python train.py --activation="squared_relu" --norm="rmsnorm" --norm_place="pre" --rope_base=10000.0 --qk_norm=false --bias="none" --init_std_qkv=0.063 --init_std_o=0.0 --lr=0.00312 --weight_decay=0.084 --warmup_steps=369 --doc_mask=true --train_tokens=98320000
Each number is 500 + 40 x the weight over the matrix's rms, rounded and kept within 0 to 999. Layers, rows and columns count from 0. Numbers have three digits each.

# down: layer 5 MLP down (transposed), 384x96, rms 0.0896, rows 54-122, columns 0-95
# up: layer 5 MLP up, 384x96, rms 0.101, rows 55-123, columns 0-95
down54:523547492450494474559424524522540496467447541452477496468506491524508532530442498466518504510535514566534527534487449459501503534529516476508553490457512537520419477509484517540561496541518541473453526500493522527531410468540492542506476572513420497565496599530509454504491483513556505466
up55:483497504537582472390501478485473410434488525488497454588531475495539472503510477486560498452439447489457504542576454571541460502522543459465469477507459462579495465565458541437521454447474474506524516487502520529464498450433478530456475523513541517473471580438490487504515497464512436565
down55:468384543393582542402493512462522555497484502523425521485475463477479446460450558490511414487478488433485522546532520470533451525469522538526511508475494532493485543502471479459529449565448564474456519481470470470524484394496453451474472473427534503449499468513495460486553492457523445535
up56:500507539503458479491584448499474534490530491486546512583528513466516524498490452525579498434536509479517455532477468488412559511554510436472522469469522466559482514562430515459465504448451441502504483466505609567415508526509460522510496607425463508477533487530486502509468466476401535513
down56:524461467547496561485501503580556473425541410445541531497524528443494430544496504549549467501446518537532466605479476443482505480506477607510511480467514526482516450471513443498574488485457473517455468490464484503512481419487542531456537526507534522439523487593484455451471509479540505449
up57:499424538509467481464511448465540556453572562488540516504468512485475515406525435536484505492556501406508479529492540464486469500524473501481474579480480520496529509527478544487509507511446520500516611461519543561513490526470490543489430486511524519470484507481516506483441502468472503571
down57:534429490511486491548457480531499572545440499485516443555495596456465550488498480486457523475445535528484484486514507510491480520530448450538554525479482550503515495535488493525499475489480537437463532434495453553439504487493447545523469561517444481586562472509513547469462441515536541506
up58:563552504452423510530483508442498519469519447539553477532425432471499397479440437476499513511542527518522496491521497544472503473545488455443513525575493501512541513529566538497519458451426540542503525492587570501480541493530483520507443527479491469521420466470554486527463501514481508489
down58:517474476548478439555465497474593521435429460458485504478575515516531536477515533527555491523424509459538564541528533501505436550496533494525520511563531464477442504415439529517537487525506453459493484530532535475461592481485520448486536548431511554493522564500504526493567461447496506473
up59:578446504420498494487557591464475505453496512545448513528500504547476501533569545398563480496477463445508541420513438498436539504481486479547469462523482505458474496541464425433525504444506472514469608542562533497484557544466538517448479579531511465537465434524477462488529478484532465528
down59:528467418504418455519518406508563453399485489501549459525517503470419497474498500558425474551549530524501489510498513517468467543465510443515525515440452541485489494460439475482454465466449492507539511467494518528524480431549485519581453504486536531459547568543535456576443473485476463541
up60:526478526466428552535484535492471558439516464446530526502463547577474502512511526561458465487543500502494469501502504525460394511506582482513502511491522488463407447480502471454485604474475464516511446533539478532433533515513426456473413495541531463518553477546461550503460507475513497546
down60:455462509492513471462487494451534466533562460498494586464524466476448527505485488462479522513508558537527494504507501417488473566564510548458486460507557516538532561433594493522499535499511527529547373512506441463554440470432537487447478504424509445512529491581517549544504527493475458550
up61:513487492503448416461529523473492471433551517459505461496490459520437479517531489505568462503514426509573568446537455550466498514514543479471473593561465539512491568554515462461477560433489505526484567487500592574540478497528502484469526485555421574526501468484471455491479447428490528599
down61:460448603498436493502505492557505539506430577495466523532464536429568488478558550509475563495486545513529492525481525539620527459539559505482477436495498461535489520517488524482492440493568466416492513511525536476475556553516466524450473498521486459459559480570517476450497542513445525498
up62:495500564496478462538542404491527502546571507559483466511430453464495493485492554492530510547515439484494518514543458580492560517503528506565496513504459464499533544476530480511459520516485483501489495485601515483474504526504511437489512490463450518484498498432552501486551575526466516535
down62:538514517491475450560500561502512498530512535523492557503469446442526447481503533458438514598466441451491501545455450452515463529549497518475473474472434526543534487488485469527500551491507485455498540504533526470485500463513534428479508532506453549567490498485523549485536467542504494514
up63:474445517491480527463533533450493473556546510469533486483484496499527476458475482485510550532493500471545538408524524554538487466497451591497528472548393519563525575584518529492556486526478483523560490475523509533530564478538474565453457613518413506430439512514438502534499516580450475561
down63:439541503488534513602465496559514408496519494477518523459509496483510609553544447552425469500477461508558485519496567458470503426442530563509537557508531534495489500504532529511483472494498611424536570550540524423481459531481446519472515458458481516509541451400458474454503533491525463440
up64:506467504512507458461508539487515495506468549468465434490460485532547477525441461502499506468504496478545512447480402458486523439526550485446486475526525474549496508476517459505454473513473538522525527504477491501446565529469491567442427488530551571470460486519483463557454571461477517503
down64:571536541545507526453470512498534493482493510429480485492509525480473442485481576518558519548494471493535470505433515481547531464483505480525530495403527577545465543461406509511485427504489446431478523509517499468526514512498516531427546469566483454501510529526498481506463484502548473478
up65:470512528526541526547540568520532515457500460421506541555497456502473529495527459527463535518506477409452541554520481541486491489432544520538490565489446474556557552545472517483480533467491413521590496503603453520553480461465518543503478515556532532465468458451473543464543518407475498483
down65:522518422528434528514505464485493504473439521468533558510542487484411554500498578481400528480582494480507516465557404490474557409551550517529460517560550495411467497467477411438459519494515450509470544476544460461483431476494511526477479565483450511530497497495492484396494501495539503521
up66:474536504517488489493514535493454533459518570547510557545525518572532503472554459452526497472541489476517524540502452480494501530577533484522477531484446397513537513476494426540521463468462455610499504476557474456483509527508466511493559522541522567492484502362528536421532553506506521444
down66:523490483464534515516478482515520507474440516477527520537518466538497513452527506497509465516454409409536527469470498491532513534478546436512484442485512422457465429530455591456509527508526557449510591459474485420515540484522461457500530485445437470518601508542500462510505441545525494496
up67:464415530492435431450530547478492427502554529474490608563526463501515431519499513531519375488470518370505518479552446534480466507546492476530435466567488467548502604468442484506519480461520546506537552483522546490499573541391502500473505572451481541456498464553385566558581507439492511528
down67:556522491472421458505496529541522515572537495491467557583433496490484463556409549504536532526455515456477487431552535540503424464372407455510479562508450477442438483548458483483476523482502494462458539564445558459533453593521453502515595530588504413452540454498546524526472463501449462498
up68:518475508516524494500507463479484512530445512476535464498474491525460489449550504469533475446517475491508489509456466425484412528488515506525411569472555456558574438502459471427543502516506497501528489508590541585373482537471539443418426523497500458490438476478512449490550516478465468565
down68:501505502483458558507534444451496525536487514535421529494436484475498483572514601533486464478409464559450525493435499457493552457458487487450481513505481445520535456468487579528460533433512478528448509504552518520576493543521439401461486493540441510519524516457568473552537533509467479512
up69:488493534469432409503523558498531551502467403511530440535460443536501463484498443512535533525444433489460533540483469497548519497542472547585489488501508434545533501479492515462469473494418512554470618485505513480492499490530495481517481510566499513511448507502501511527497481564515428513
down69:522495480436481529566487536526477520509522486468455531498488506499495515583503482530513521442514555466411512520513510501514489509475450508513525498456534486546532513466507453514526521538527443433575496540577496463509566459477529524565433437495601447592552520500484462477491489440536486476
up70:477437510484512502455541513475415565517504454499463478565472572474464499497521505613475485501569466539517505553470525489543483498495490550474503557514470486533473546537464516416445499457495485506521564485596490502512512498504505468497559536542501460464503480499488522447533490526519506463
down70:492502568507543477465527593506513467500482471520480548478496514478454485514476536536467580532510486582491480522503439504497538462487440501533510466482477519562501517543475550534541451467446458527421496510495501519506417471458523459554505478504505448562528459502464505507504506503507569528
up71:441467520457525477457464550462477444504510521494548534515535584544467539475493536535487490533506491445540493481534432489455479494533546468498439541473509527523561562522413547451509514549512534525528499444547506557524504494448472570476552517567521502446441491468537485496508596490392502539
down71:446506553490556502541442540440441558466482471540562441454573525508516578462499483491450461479575549519451433490482475515551495531511512485509501458475499521482527548556491476590540482500469528482519499533500483510504434446534517463514533482555557437431540533404500536460477484508496453522
up72:520484511573487371572447577522453404475478509536479527556435470525462493518547517503555506511604408514511532473480490467531419499502508520518414479497434528520453501507488443524539516526464451523539470483526573490465580519486441507508431540551518561484461509495486472480448458501506484557
down72:500509510443489532468480482511498432481526451439517447412501532515523561478487454544469521474496490527480494629575549517467518447572476556489513487530500446514569516504600450557493507538513518517578517532489564535475432502535524520598511478456443513492487535542525447414522449454487456525
up73:523436526573548435515473574491465468504540545436478512499489492524487493511496466478561540519477561476471515526566439515553494524476552591506417492478507493562524522562515503474537478496482543563599556548485455574466479481583500478506512487546515571479457523415475455467460517468399424544
down73:548534460491516600562469473473418543422474591465520554518495545478537461555491506457492491523553493582501481470533571522482502526499454506458450553484472526494477428441495464575453534481487516465535600439471517501518485488467452435487581476468529531501493479534518476506502446539470502553
up74:546499489475485476396509507438525509457494468456485546466529481529449438475500456501490498538435535414486518480467426468534422558508487484535450566566465526469477513526494508470530487511493508536501527547530496487429501527559480502453488488546470530495543454399509512466526527592452538448
down74:511475497526472566494502550495585537512523484534552479537508532552566480583499453501481458490362425440523546491505514459531494560509504558484496534512413524514509535479462440496464522487476517529502481527532469528551506482444499433509576515448518443554430503535500520511570498523487474458
up75:478438562500525485379496513480494448441503580454551479524466517488430516462499515480505539406549507401467509479570446486510496432518475471455439515532502506519480528440513491425524516542489513537526478465488480433490480503441554452429470593560485511507522505467472489542508496540497483569
down75:584457521529451539570434543593482441547541552509468464463613425585495500469491487527536473524470526503436466514560504450514531569501479504499538517513507496485582550420416415486536449435449515491451498543468520560537453462499540527514509454518557529520447436494503502488499470494510537455
up76:517455531533511525466571517483490487447541445527509520508456439524513403514425485440471455468591506427494503479539502480533526456503530552437430490543491501503553609530555532491446501430461449504537543520507528485522565497429515526503553483482543627399387526516467530525487566508499528541
down76:584394531480532560502536500435463540492432430522543559464520531502487539500537593490434449409502543449497486505552460475490481533475499516434482553481479547468507533415515501476512473458523498487494513494520498483548456407501575580456560549537470460531459478561448538442545509493489507523
up77:550510491513550448442572563430487423493512477488492505490522438495521445488468503503473491339505440483462533451457497525477491521599473566447477470540491427545492543529505536461491544503504519517529585533498502516480483536466509517510497463535541511500467422479525530515528500468510559474
down77:488468446417460494495459505500524494496446498521477423527458512443518542406486500518465501524489572535489466560456462468510501485466524516475542522464572514543556465505589476521524506472529507585498463521512478498409416479458473436507489541595462539519539594450534494524494542466504535441
up78:475470508554494415469602512490496416477510477501467577504511542520426471503509417482619466397488473533454488496510464498488463561468516486540451517510426405556513535439421453529485492526416526486471591552488532551467518501488467592478531546431517551478505511463483485485493556529478496515
down78:492504543488557548465419527526466479527542538487506497504482438543529474421442549472472447487495535499507548417590408502569517556548492549525549533530504553509461472519490501461575511416514543471509461426405533464486487439509490510580481561477464466527443463563540488499517541462464446506
up79:529507523596490492496511561525464509531556517578504491586442514552435389498566463509564473537505533519508532559493500567512477563523487514503553468457519484539465532467432519516472529438467459528451522492526557510463541550496554532512537526527541539468570498500493517477537542547409512491
down79:507552578456560486526513542500488488391471561516561491517525453556582522450520463470425510500490460467512436498516511485519516471456505515530462464519415493549488517519529484486503478560452532572535409509501424501502486514526513488550447495469486418521551491567498515483468459497528434477
up80:560514504505493480493531442509518431499485482512515535452511516503507501427490479532476465503453429462495458549527464516569548540567509501517505528576428468470582520557405441445454526511494525542592528529519422577510449466503504592438504493552497496445465473486503540520539474536449450566
down80:498490408495522574639435487524471486531484507530484485560493499483493574500480510497442473514472456493462506564491566479486476536478434487536552587590492474495444523425497507504459469458482443500498517454470449461532583499542480518556507487547460507498477448518508477526496520415481445511
up81:573494493540560491524529424500548509539565530502468478468456494547440519446598512509523495507514552449530497434460505498476527475533551479575485446515427495515487484528522555478498473551488497542487552519509459580481549561503526523462427470493560526445488500554522442506460475471547541534
down81:530521504496486485499432532524432448444475506519502518500493473496506447523512480498471403552509450620547452498442536522540523482540513439516486535481523440440501394469455528528499500445476499455532464485415442556581469544499472516522506512457487544546517467470453402483499498506477530486
up82:546448519504545483515556491498560510487500541480496537556423481547473490465539482458483427484510532520539509441444501497503537517528460442492466602510414485561451604482537519419510503517517497513464586550537541526446510549549550411474506498512564437466541470488513455534502555486504408489
down82:580500512517463492468519485553500416489458504503526532530542564481480478542559565566437434493542527516511474427464500512449534440497488460509486535451454468499443426494473452515463464469520472467462534409475516524505486505500522486491501476615524501552508570414478486546422505529451510517
up83:510430525547448505479532505491488534436511453502516466486425487601505453526548523431506552508441432486464537477537493581518489463499457469497479502520464494540544521481483525416513507532459515540550490442506473552474452500497556463502548507560550523509514523490484473534549473487470523475
down83:527508510551484519531534570512486478587538549537516501514417448530463536466470530546484505486566511540499477517527501510481522516540486462506513476455542504468488547491550499462527497538491446451501460488472486585467444506446525585523483436485473458541539544541510525468483456482530570406
up84:560545482452484461472522484463480500451425429471466498465531534559534450434610465483528416536458489542513494438459441472488509489494485490474519475639385494532502553531496590426534522461474469580595547438591471484523531518546535521493469551489515456514492511462465527577541456516481403496
down84:534560441536521471526442472575541526446548607502447527496511558457503433546416456438462564524450480418524421530436588480560462527498473455519459491467499452463495467578539407471479581459534409364482500542541532469493528509566489469458480511518538480480524539562509577472514457471489590492
up85:467525506492545504500574546473493484467512524505534521531486391506547450434523459466515445449478447473511498487461484597451531487551442577454572440511512447414556494472498459529514540457472527536592518384517486510530533483471510524473448519499503489462514531510474438431499498525471368482
down85:501518476500505472448480547475529510514451436538479491514474531542530519459547504488448539541445484513449471482545508467511510454478478529489583464457468472515428559528458527474460489500468521505546410545604560442510489513482543526516454500459569568448521513448425515458480462593444503460
up86:483481531417502548510471514489502457525481481493511470436505429498474526431522523455544526484519488536482499513457449534497559469574569431495507535519481512478514500570533482499480561519501543505527492479493553544455516502523452497476490542452503542406562473553473502527529592451484527472
down86:471513459460496530439513527516491507496563490551496512534530478490484508547435506478466543535499507434478503455472451524512487533497481475482612552497487524460513449480471497478556451404466510440521459467520430506516445480496441487596570427566459500516513429498501515578483493525505559521
up87:506478594502551515428483479460451400505497489511470461492498510580488451489578475489537434434565551506555483528507445428457495491495575499500523453468516428562530499550439524489461535527480494493466527561509545505464456498470548537439517566486445521487536429547489446533481549493483506549
down87:497481492503471512510456494536491473505454534509445433606485508456418469532423530489453510515499521501482492494488495407490502481452505459465435399540445442576483561532496463453455540505556517517367464522517548489521457440560442430456495473444498450509519523541577536528489509569502488515
up88:520449529593499424498478476454495400506525458564516454493475474482490420422540520551464470515547503483534488537486515506466557480498525490505498503488403538513434502487460515481496544469400526491515529474512581490387518535540465452544482645529521504517470563506469441564515481479408507557
down88:523514448520461528505421526497500621462457459484479537527558509561527539516458484535487449509474525446481451483457482447420556463493545569512541488536483548492481468551442485477549538513484539556456504432509541571513548581394479515572482472502464504455521506478509510512408502544597479519
up89:503480555508568489442502481494528503531524489499474479536432447547442504458564403472599502462502543429542534463526447569401580465469508510565511512501431500501427556537470553476499593495466533517487541472498524477544469549545471512471553538503468503526562451459459438531472429537539488508
down89:497519468522459489572446501524576462482577543505478481491616427513520509464517535547512558510586487431474604518561497479543530570509468474500503522473556487577562481500485484530472516523470473440496552500514489507471428511458483514567492495559490478562557509587506539495548535515599491526
up90:534593493543467547521543438461509517510541478528482478524522447449448437523492481511506410464514527438471499521468528489465486549542524532503487487545504506601534492516513529443485472453471504555508461495571496527392557498470488482517382581489506522467492497527471488489497478488523511551
down90:441513541511453477476497493482505509564470497485471479569542478480525458477527492530466488549510481550559519455435476516506465523462456516499490424507503453399428436545516452477503533465495541443483534511471474430617493541535521469521491437571563494455476416499536530529479555485536516514
up91:563508546622422441520474481514417526483479498579428478558448427490467497384501491478528483488584533482517541434400510537457538503513540561451477576523483497406440475516560551436538492521478507546523508508512448510428521544590420480468460580488558480509537442506493564504555478461515477462
down91:526544544478528498485484495521479599521518493533494518570497483570560527485508499416506498408585468543509459465613541505528494500466510476526472564434572416519475494495422505537458510533487498430569429509475415444517470431417490515526529552489551479503531530461550557547472475611573523539
up92:486484528466534466448497509509512504465517439505431488547492450480517489499577434524479442454503490457488434606472497568521539531522578520502500488534513556550550544485518509505515551423509515559596541440483462486503479439394461516486545498505588587517503511548483496517419511482538505509
down92:457504480499532510487515504546471433459448462542559532487478527548511447481488499377516523429490482480556509470517573520476486535419469476537440565549528476536449442486449469483502508532451525516400445524440486591516445527567497506490439510512531519568499489468463455487462538551457478490
up93:569540487507430456470492461459489437489494493454498503495495521493538518455526479487515544497530535457489510456453538506431605519480483503507539536509533494524520479468524434445581503550518535557500523498543446503490514477528515550508508518466511568469500510498435512512427522506437501461
down93:501431493546494485485450476601503500498533508423523521526530539450525512490498434451499535557483504519468441533466529483490566495500492468499504500587482478484524561437495478534521505504572449498512531533455501413532487465454455478499492525486477471537486595443498535523482490453455558480
up94:467553515538433512470568505441548449447435534498487479532521464480499413472480470557543514565470520466540500468512472502548459561542455530550484531526422491513514564532532481497487505446483566531543516486539491507487453501522511524482512529504483528453458495542539544456465491462437435541
down94:474506537494555516508532505477495481514483508457563456489610530466484528510510490467506513563485493410481526484511494503511501487483515563492585488480506554439545492519431491536477443406460532477506436403533521546495512471533502459533565482510475481479548499514495483469473563505443496525
up95:528558497468459435528498496474577492519528517473525506545499404576481452444497463477502453524557419532526465502460410561508504550495483520496497540523527450440455517483540486416493559463438518543514438542542500544547492531551427515495466506453508593522482531549435463567540509448520480533
down95:467451509537554546521501475499480572474528522492487573465457517451521519481489519445536541465506504500466492438511476543440537432482520521416532556436463578594477455523477513497560494467532450483515528470559483475473581569502497477487607448629497444478466498542535523520479471542472504519
up96:429422533508491458468503500541499476499458547527525528531470474512552491478528495523552518489516420481504490464481470575522535523472564523468545470507461468504462456518498454535556514457485503527506506468520522527535555526446501516477484558517530559428563452457529487426523532525484501487
down96:582561532532471494492425531561571480481487513490510487499542489521512506493491482449512503452508523517466419566509547519495493481511485562562528473543476507500531471476508459557499485494472496461432482556456488489563477431498493464558486480484437462477444575536495520499526485483530552455
up97:521505442489579475482545533474560585497500462406494536577477424511478442491494424498510479470449442439568462540439499522498530402505495547481500473513464459548528475498419485411519554476496450545542535570579530486479554560501489457461494541488531445468539549477522526493581569504490517437
down97:463470433542496467491495513450433469469485500490466473481438485449593492495425493553519556455616545502528477587547498522437427447431489441481546492463516534441448531506529525469494509411469495474451585485548542457439536457541439553544464598534509488458493541480506489503591447482548550552
up98:459449525579474459516423548487448449473506471603464538449476446494539557376508498507482488523521463537479516525562472470480490488519500406452460510490511518480518570482498515470491532483471475509546473421505508480517482532511478563440483502529530480491506425427471500561518491488520484458
down98:481474521512497462460546514469487510568474537475531574549487506494571461490514425481408505528536549489484482467462517567400513492570490444518580548531549524443504479503523512526526555534498548430527492441451547528478468509512456548463570524544439543518506522488509507551514485525451450463
up99:488477565565471486542506509500517479509523552542475575540435513565479448505449391437519501543504432450470449532566505496494452475520541533422502468485463484553536576491498435459528553522473485549471485447529509515514476549470542458501520508522556494492576502523506495545563493506454514476
down99:451526431511564572571564497482473518525486459489468466446537495583540551557498522511513538474492453479498503470511549578473480465499477529516554532498550488571466462521513511483512514492498610500477478435565514476539463447535415534481532500470517460548436444438454469461531521508495566531
up100:475480605485495483510497457446485512475565498553467493429518518497461521470498554463508555490513426504490525484490488453479528516529505435568535513536440501541471493502495513503508579510453488562531534529522461515464562480499517448484531591540520528459430461448519453439527543543440523502
down100:492525459409523562487470468511514542561453434499477530544389461488449534496425605503487444530477492496524513475509546498535478497560489486513490508527494518514463499518555498466554503490500549492446500514531513572421436528503511453425449455447471435465455497478515469554538477518499445466
up101:498419552481449533475520494493523565466529484530473484484488529486487452504530454472528455517491517478472502519527518498536518519522570460459465498558523442540451536520479507518506539498500513496531484353495522487511596521440461465431512538473561522454515435469525487471548561512485406506
down101:616508497465537585492501548503512427427423533446495498437544511380466492511509529527479466477541523509465485510538493487474506473462543454502581463547501483569453589479477499555498456564485552495489535428526460504501429500513519564504473515497489517485513481508528528488483495512490500443
up102:493428519502435504470461506458475486441542488524467507480498458471508524421505523463503493510466465440534560448493486535450445489548522456585436508495471512479477467543557525479515528513534519497549474458555541503432556464439454539412545584470420496493429449468550563471512475385494518535
down102:516488507490433441484471512562476534462557484478594493545432517547487518556419551521514522532472444546472543542455433464462418512545471525524541522561549433432505526495511548481480565524566482494600461439519464522535459566618506517491470510450507469459525536566506492499477500524495525525
up103:465510535546496499418535512495476486489453508518525475483469429500464516398560505555501465430504412505527479462468495520518521484558488504529536490499473502467501493411517476486524504413437493539577478448514495514475539479495515520460434500415509571444530440524511406525486519562480487491
down103:516514446519475476494482494499516495516432511444458471551500483487469560501568536518436558471429508474510479511562528507562476456520519489491509454474436504512608505438470446440405524454521462452463467500470458527469480492458535536544497511424513480508525509471488530497511530517526524425
up104:551532564500443416507525496496450438600485444544436543491411455520454477446511447457490439521587496463490583450525494514577514502491567516466523470510436480448491517468497418414564524486386426495536558488517482538423395472478486509431482511474521462488372556552446475581512482540544545435
down104:532510497513489403566537489490492399409495526514587447409515540521488471519539507544512540544467455457515547515429522482493476527452406497559504397532474514443548528545448506497517509588500493450595536498463603583507536536523447441500464503507556503500481536562420486459493569448361486546
up105:434428525465578484513482446485547523479585508474454493539450474547468504428581437501561497509436463467561477492519484609530584456589528538513407451506463518535529515558593503436465550439486482551488574494508513511510545546560454533460496479421505507501497420557453534495548452483455534570
down105:506511486501588597498445454451544495511452530507511471454579551606577403452489539530496392609475502458530472441543489480467489488459494446491518379567468516450474496519437474493560508530450558464534454527547495465503488464517506503492571522556500495512477553450524557478519435462477525512
up106:469455560468523478411476513476471497449437451481445504512429425488483522556493552535577535481546450487481551472466475527492493447531553535524453531466477499470496491440499462483470507487467453554544554460551444485478558476491392461423478524539480522488502492495524570447520443526468490534
down106:477470474532477501514413518533456535506495476432441485498497536502503495557519466514542483434552480474453492551571513495535522487542543541573557530494445422479515510543459525445568406568562421419490521493480466505438522585516552571420593547500494532490511480548573490487506501512485475566
up107:542475467549564485479558560484507551453536482591516515544507486478614453410568525440529526484570487508512586421506489547422487534497527475419470529523502453558514565482436404446567512573524458514547484481479501538489476547493459573497412537524488575440432501516497567492464547505462471527
down107:514517514490406621516480476497531483438479473503526505533513536404494451498463525499431610606484588517477559431456515505524470551499502443576533518465490423479497471492541499494550481506537448500473490492507486505535398500524533449523475453492469424478475448525503522431506471524527553562
up108:425487510469439429502512489504488443530526466539453444535512503612479491508496443508475484503546501449486509502511482556524525453530564492563507530527478527470539548507514520499445556425476459552484519430542586496514465457481442509536527550518525532492406457471445513492468517417521481552
down108:515484549501507556498538493437453486471522500462491524464530513444479470494542447463492485563488488463457471497466570528514491498550489560532523527528425491577530485506518555481462396494544512456485431497515471540525485527490438525492450468460469545359563564494594478561530504518482526503
up109:522451503502441504458522522408492479482563481509483503501523561453567504490540485450566529452483498447524491498534487614538479455534532563535532519573526393568464536539504570560516496520481510513555452485485503543539507455440419555499501503472553551489521471483503538457589557526466462504
down109:590502535444556487599485610505556463550530582566506461454468427484520473534430432488500551569470438530450492482465465533509502495481480432440499432480480477472451522461491483513499522482469474534539419524482468489474441473477486413518438552503488469491512544532530481561483471538504564480
up110:500448544570492474496484511502490386559495551463474483513462437511408479497449534536532455517561523476588614513549467504478459500515466501490530509450460513493479563495505483429505478480466490469576504456530533487424520501514533445431516546562470576492442467573505521526535441511537424504
down110:452552517547524531449553474522518514463456562548462516474554455462528535537528493453465571511530448430424543551485489518522481525571492535440548470475643474506490469478487514558549527502510568563532490590530482574445506539459447443568477511502498500524493497465496524493471488441487432559
up111:500504519569479493524485459499488453430570451519498579613492517504540491446464512522485526518511460448477432547520494547440564493542523483473481467484484475445551489521497464528452573472500508581517589448531530496504574546493525468467535565543512512468486471483439554479487588520544458492
down111:504515452535484560472569443473485485565548524475514506544497458447497534556518530472466492573416532440484530555503416451531506493494511490490489453433471508527480428427548470496581438485487400494485448502505458468530470474469514559462442517485488501416469443461456488506547547439469445463
up112:508492491541524481489488489492494511480543525524493418572442434493550449422526417481509458520476550455463457462545455531485510449490472504453504537542448488524509569513520550494552503490422508565513458455491440558461488446474491539541430486516465574494447622534510406556436459527496494518
down112:512571474462463553532498524532455504522473447492536476494500569532486497515475525483539533553433468518501550535456507532491508472444563486547404553477562537479476438453406553511543494575513486426499481555577464488474551516430506464536545511394446481445487444474488476434509457478497490480
up113:435525489526520476471528531446487488539472529478469475538523529559460453461486512515516522513547435447532516497445518558450505481504498443495531538533458506525399535555503528500510478504506546509482514480605514509522532514523454455472449516473540472489519498466452558489490526535543535493
down113:459520432487511509541496558464468551489488500490542433484502528522465495462485549591554473472557544528509447475545478447498497534477449513570505512487441500459518526438462541536460461496505491524511484515529443485516468469452466518544555451542537474591531504566505464470487493497503470469
up114:441456507497514420526476487497494419482494389487540526491391506525461493502556485530523484448471446502523437505418499536498492516524553538438478534527475560536490507427459478425456521511530481552497466471496498516470562562450478534412509515517498473457517396499511549506452500554431561564
down114:490458553509494629540491549501470416519587518534556487521462464449483565450475515523539439487554508462550496564539463509531526587452535532472485481490539522538511507517512548503470462489386516537509508561518528461486467465515512572516466553440491484473508572414550465512592486459468490508
up115:473470532468422538534510525491447531435504451539512442473472456516471512474500472487517519508560527473503485487600453487470512451553568494550488512536410452573513524480518531509478562534491442502491537502525535496514525529488425490525528523561471495484491489554534487546424496529520443540
down115:483508475515506420450551449526573493594488518526538522580476408488517568453490522492456522450530548509505463453500536494546512494422500449485484522477521454502488513426546539519471481476481518531512492481528499523485490512501490522484450510513486528562411533457464461578511538506493502472
up116:547551544481489477470468486406534477457518499447507523497488444520540484523482490575520538487481543466542507581526510572504591515469453558515501467496452512563534488514522476505493519464447473595517557492511487510489502494493448507528537537509483532475447494452508518448449513550486508560
down116:483523471561535484549450498490498546472489487529525466476528548507477435496511519511459525551555475520453523471460546407505439506512442462452452508525480493510464515527524515489421509478547547504565466503465481521539572484463523458496441469494580545570425492556467485504501556506513430479
up117:454429512505477487513478510481438483481476477562459593485511507545517508452529516516508496539592515454569542468555489521477486443507501471511462516487518512519506489441523489444525517454441528580495531460519448464472503555438494471440497521495505473449448494529445513550501473510514501467
down117:491517531513474491538404528543508588534435546458576456463526540536490521595543491487538484471425527490475499541514488526478478534524535449502470525486540536503478510505533507574507491552575510496411481470460499497503485490503491499508536486512527519572524570504435537484509502496569514475
up118:525461511467419485517500548500554485509549506541476493554481478471502479478495549520555494567477461514559517486534471467462472464481493540604495482555500430461446512514533555493472560506456458565494454464527486535494552518470484499511490510502483516481461517541525472493487544516517562444
down118:459505519504492488544453487481459448505497510474490529522507504518539533498452517515509538516507483465475431499507534528471467455509468506440442511519511587491553484494502424493527494512489455508534496508475541493475477526536557550532477407549471579542510491473488466486462521456450550514
up119:476464501475534523496572530495458515536502470477435527483479543473554508495491435479549454466495461495479500490579436475522523471496533541480476492526457525531488599545434487534449530533474528534523525540564459578554565537516486523464552531492543535459460513489443495500475491470503500492
down119:513503522531503545522419581466481510539461463519527537494515550511508482539432478449481471487574514506511475485490520492513537485463430529475569524540562561483512525501437490497505431543524522487399538550485537484487508491488515426576501506538414567558526501395461493513491478499541484502
up120:535510481515544451504450490435436495514459526445440524466516521497552502529491545502564507506527514482448523517572441461469490508522520456557497479514466463554521464504521559490503489459461537535557545470468489556510541486427436484523542546485486536471479514522490451461486471440478442508
down120:498556455487508511528459479465469570541476532484503508437496514500476490444489495510498600582406483546485467465519517461474476564477475590457487504545528581517539460461465548535525483500506489445506527535485492488524497532483477425556562422495560528503546457572489528492526463492499496526
up121:563522564565470439481471479470367551512516457557512556455433449581496498515552458495526528475473481469480521500477452539531493472492529367471514447474501534465521501468467563440563546477388503538480526452484487481488509597427517470525486555516498473527508447509409494537530443523547510541
down121:415625465474550516465497471427550467473488528451487559501443528474496460479472485491535562499428452491503492517521603547468517493527496523461469438473499518519481579412465440538469485528547501445474570482499500463438516431467477439475465539501565553422532470462479517446470499537454525538
up122:554427546520458510547547488485505497506546524563514499533497490493520425506553441489531506551452494491586534513553524518550506584520553527496534503561550460463570494532511464491521508534483478516477478454530455525469550510467507481492438490541509507460527524514482464536486548496479429483
down122:572494568424485553553524556541499490509470496439525527516503468408458472558458576543517440539539507544489484476458440452522473503498548535537515528515497515564506529480512517511476465497544542480506507535495490549529528520530537452528537514477503521484523507495550538485517534527515463502
up123:526453558500485423514514489521513455442480572527433484466487450547490473491493502509540541518541500466588491478556520516543520460498495536567454537548548480468502523516474489453441501538490547529488502531510520546460569451495495535452445533478533568454505522539504449480489562443531484456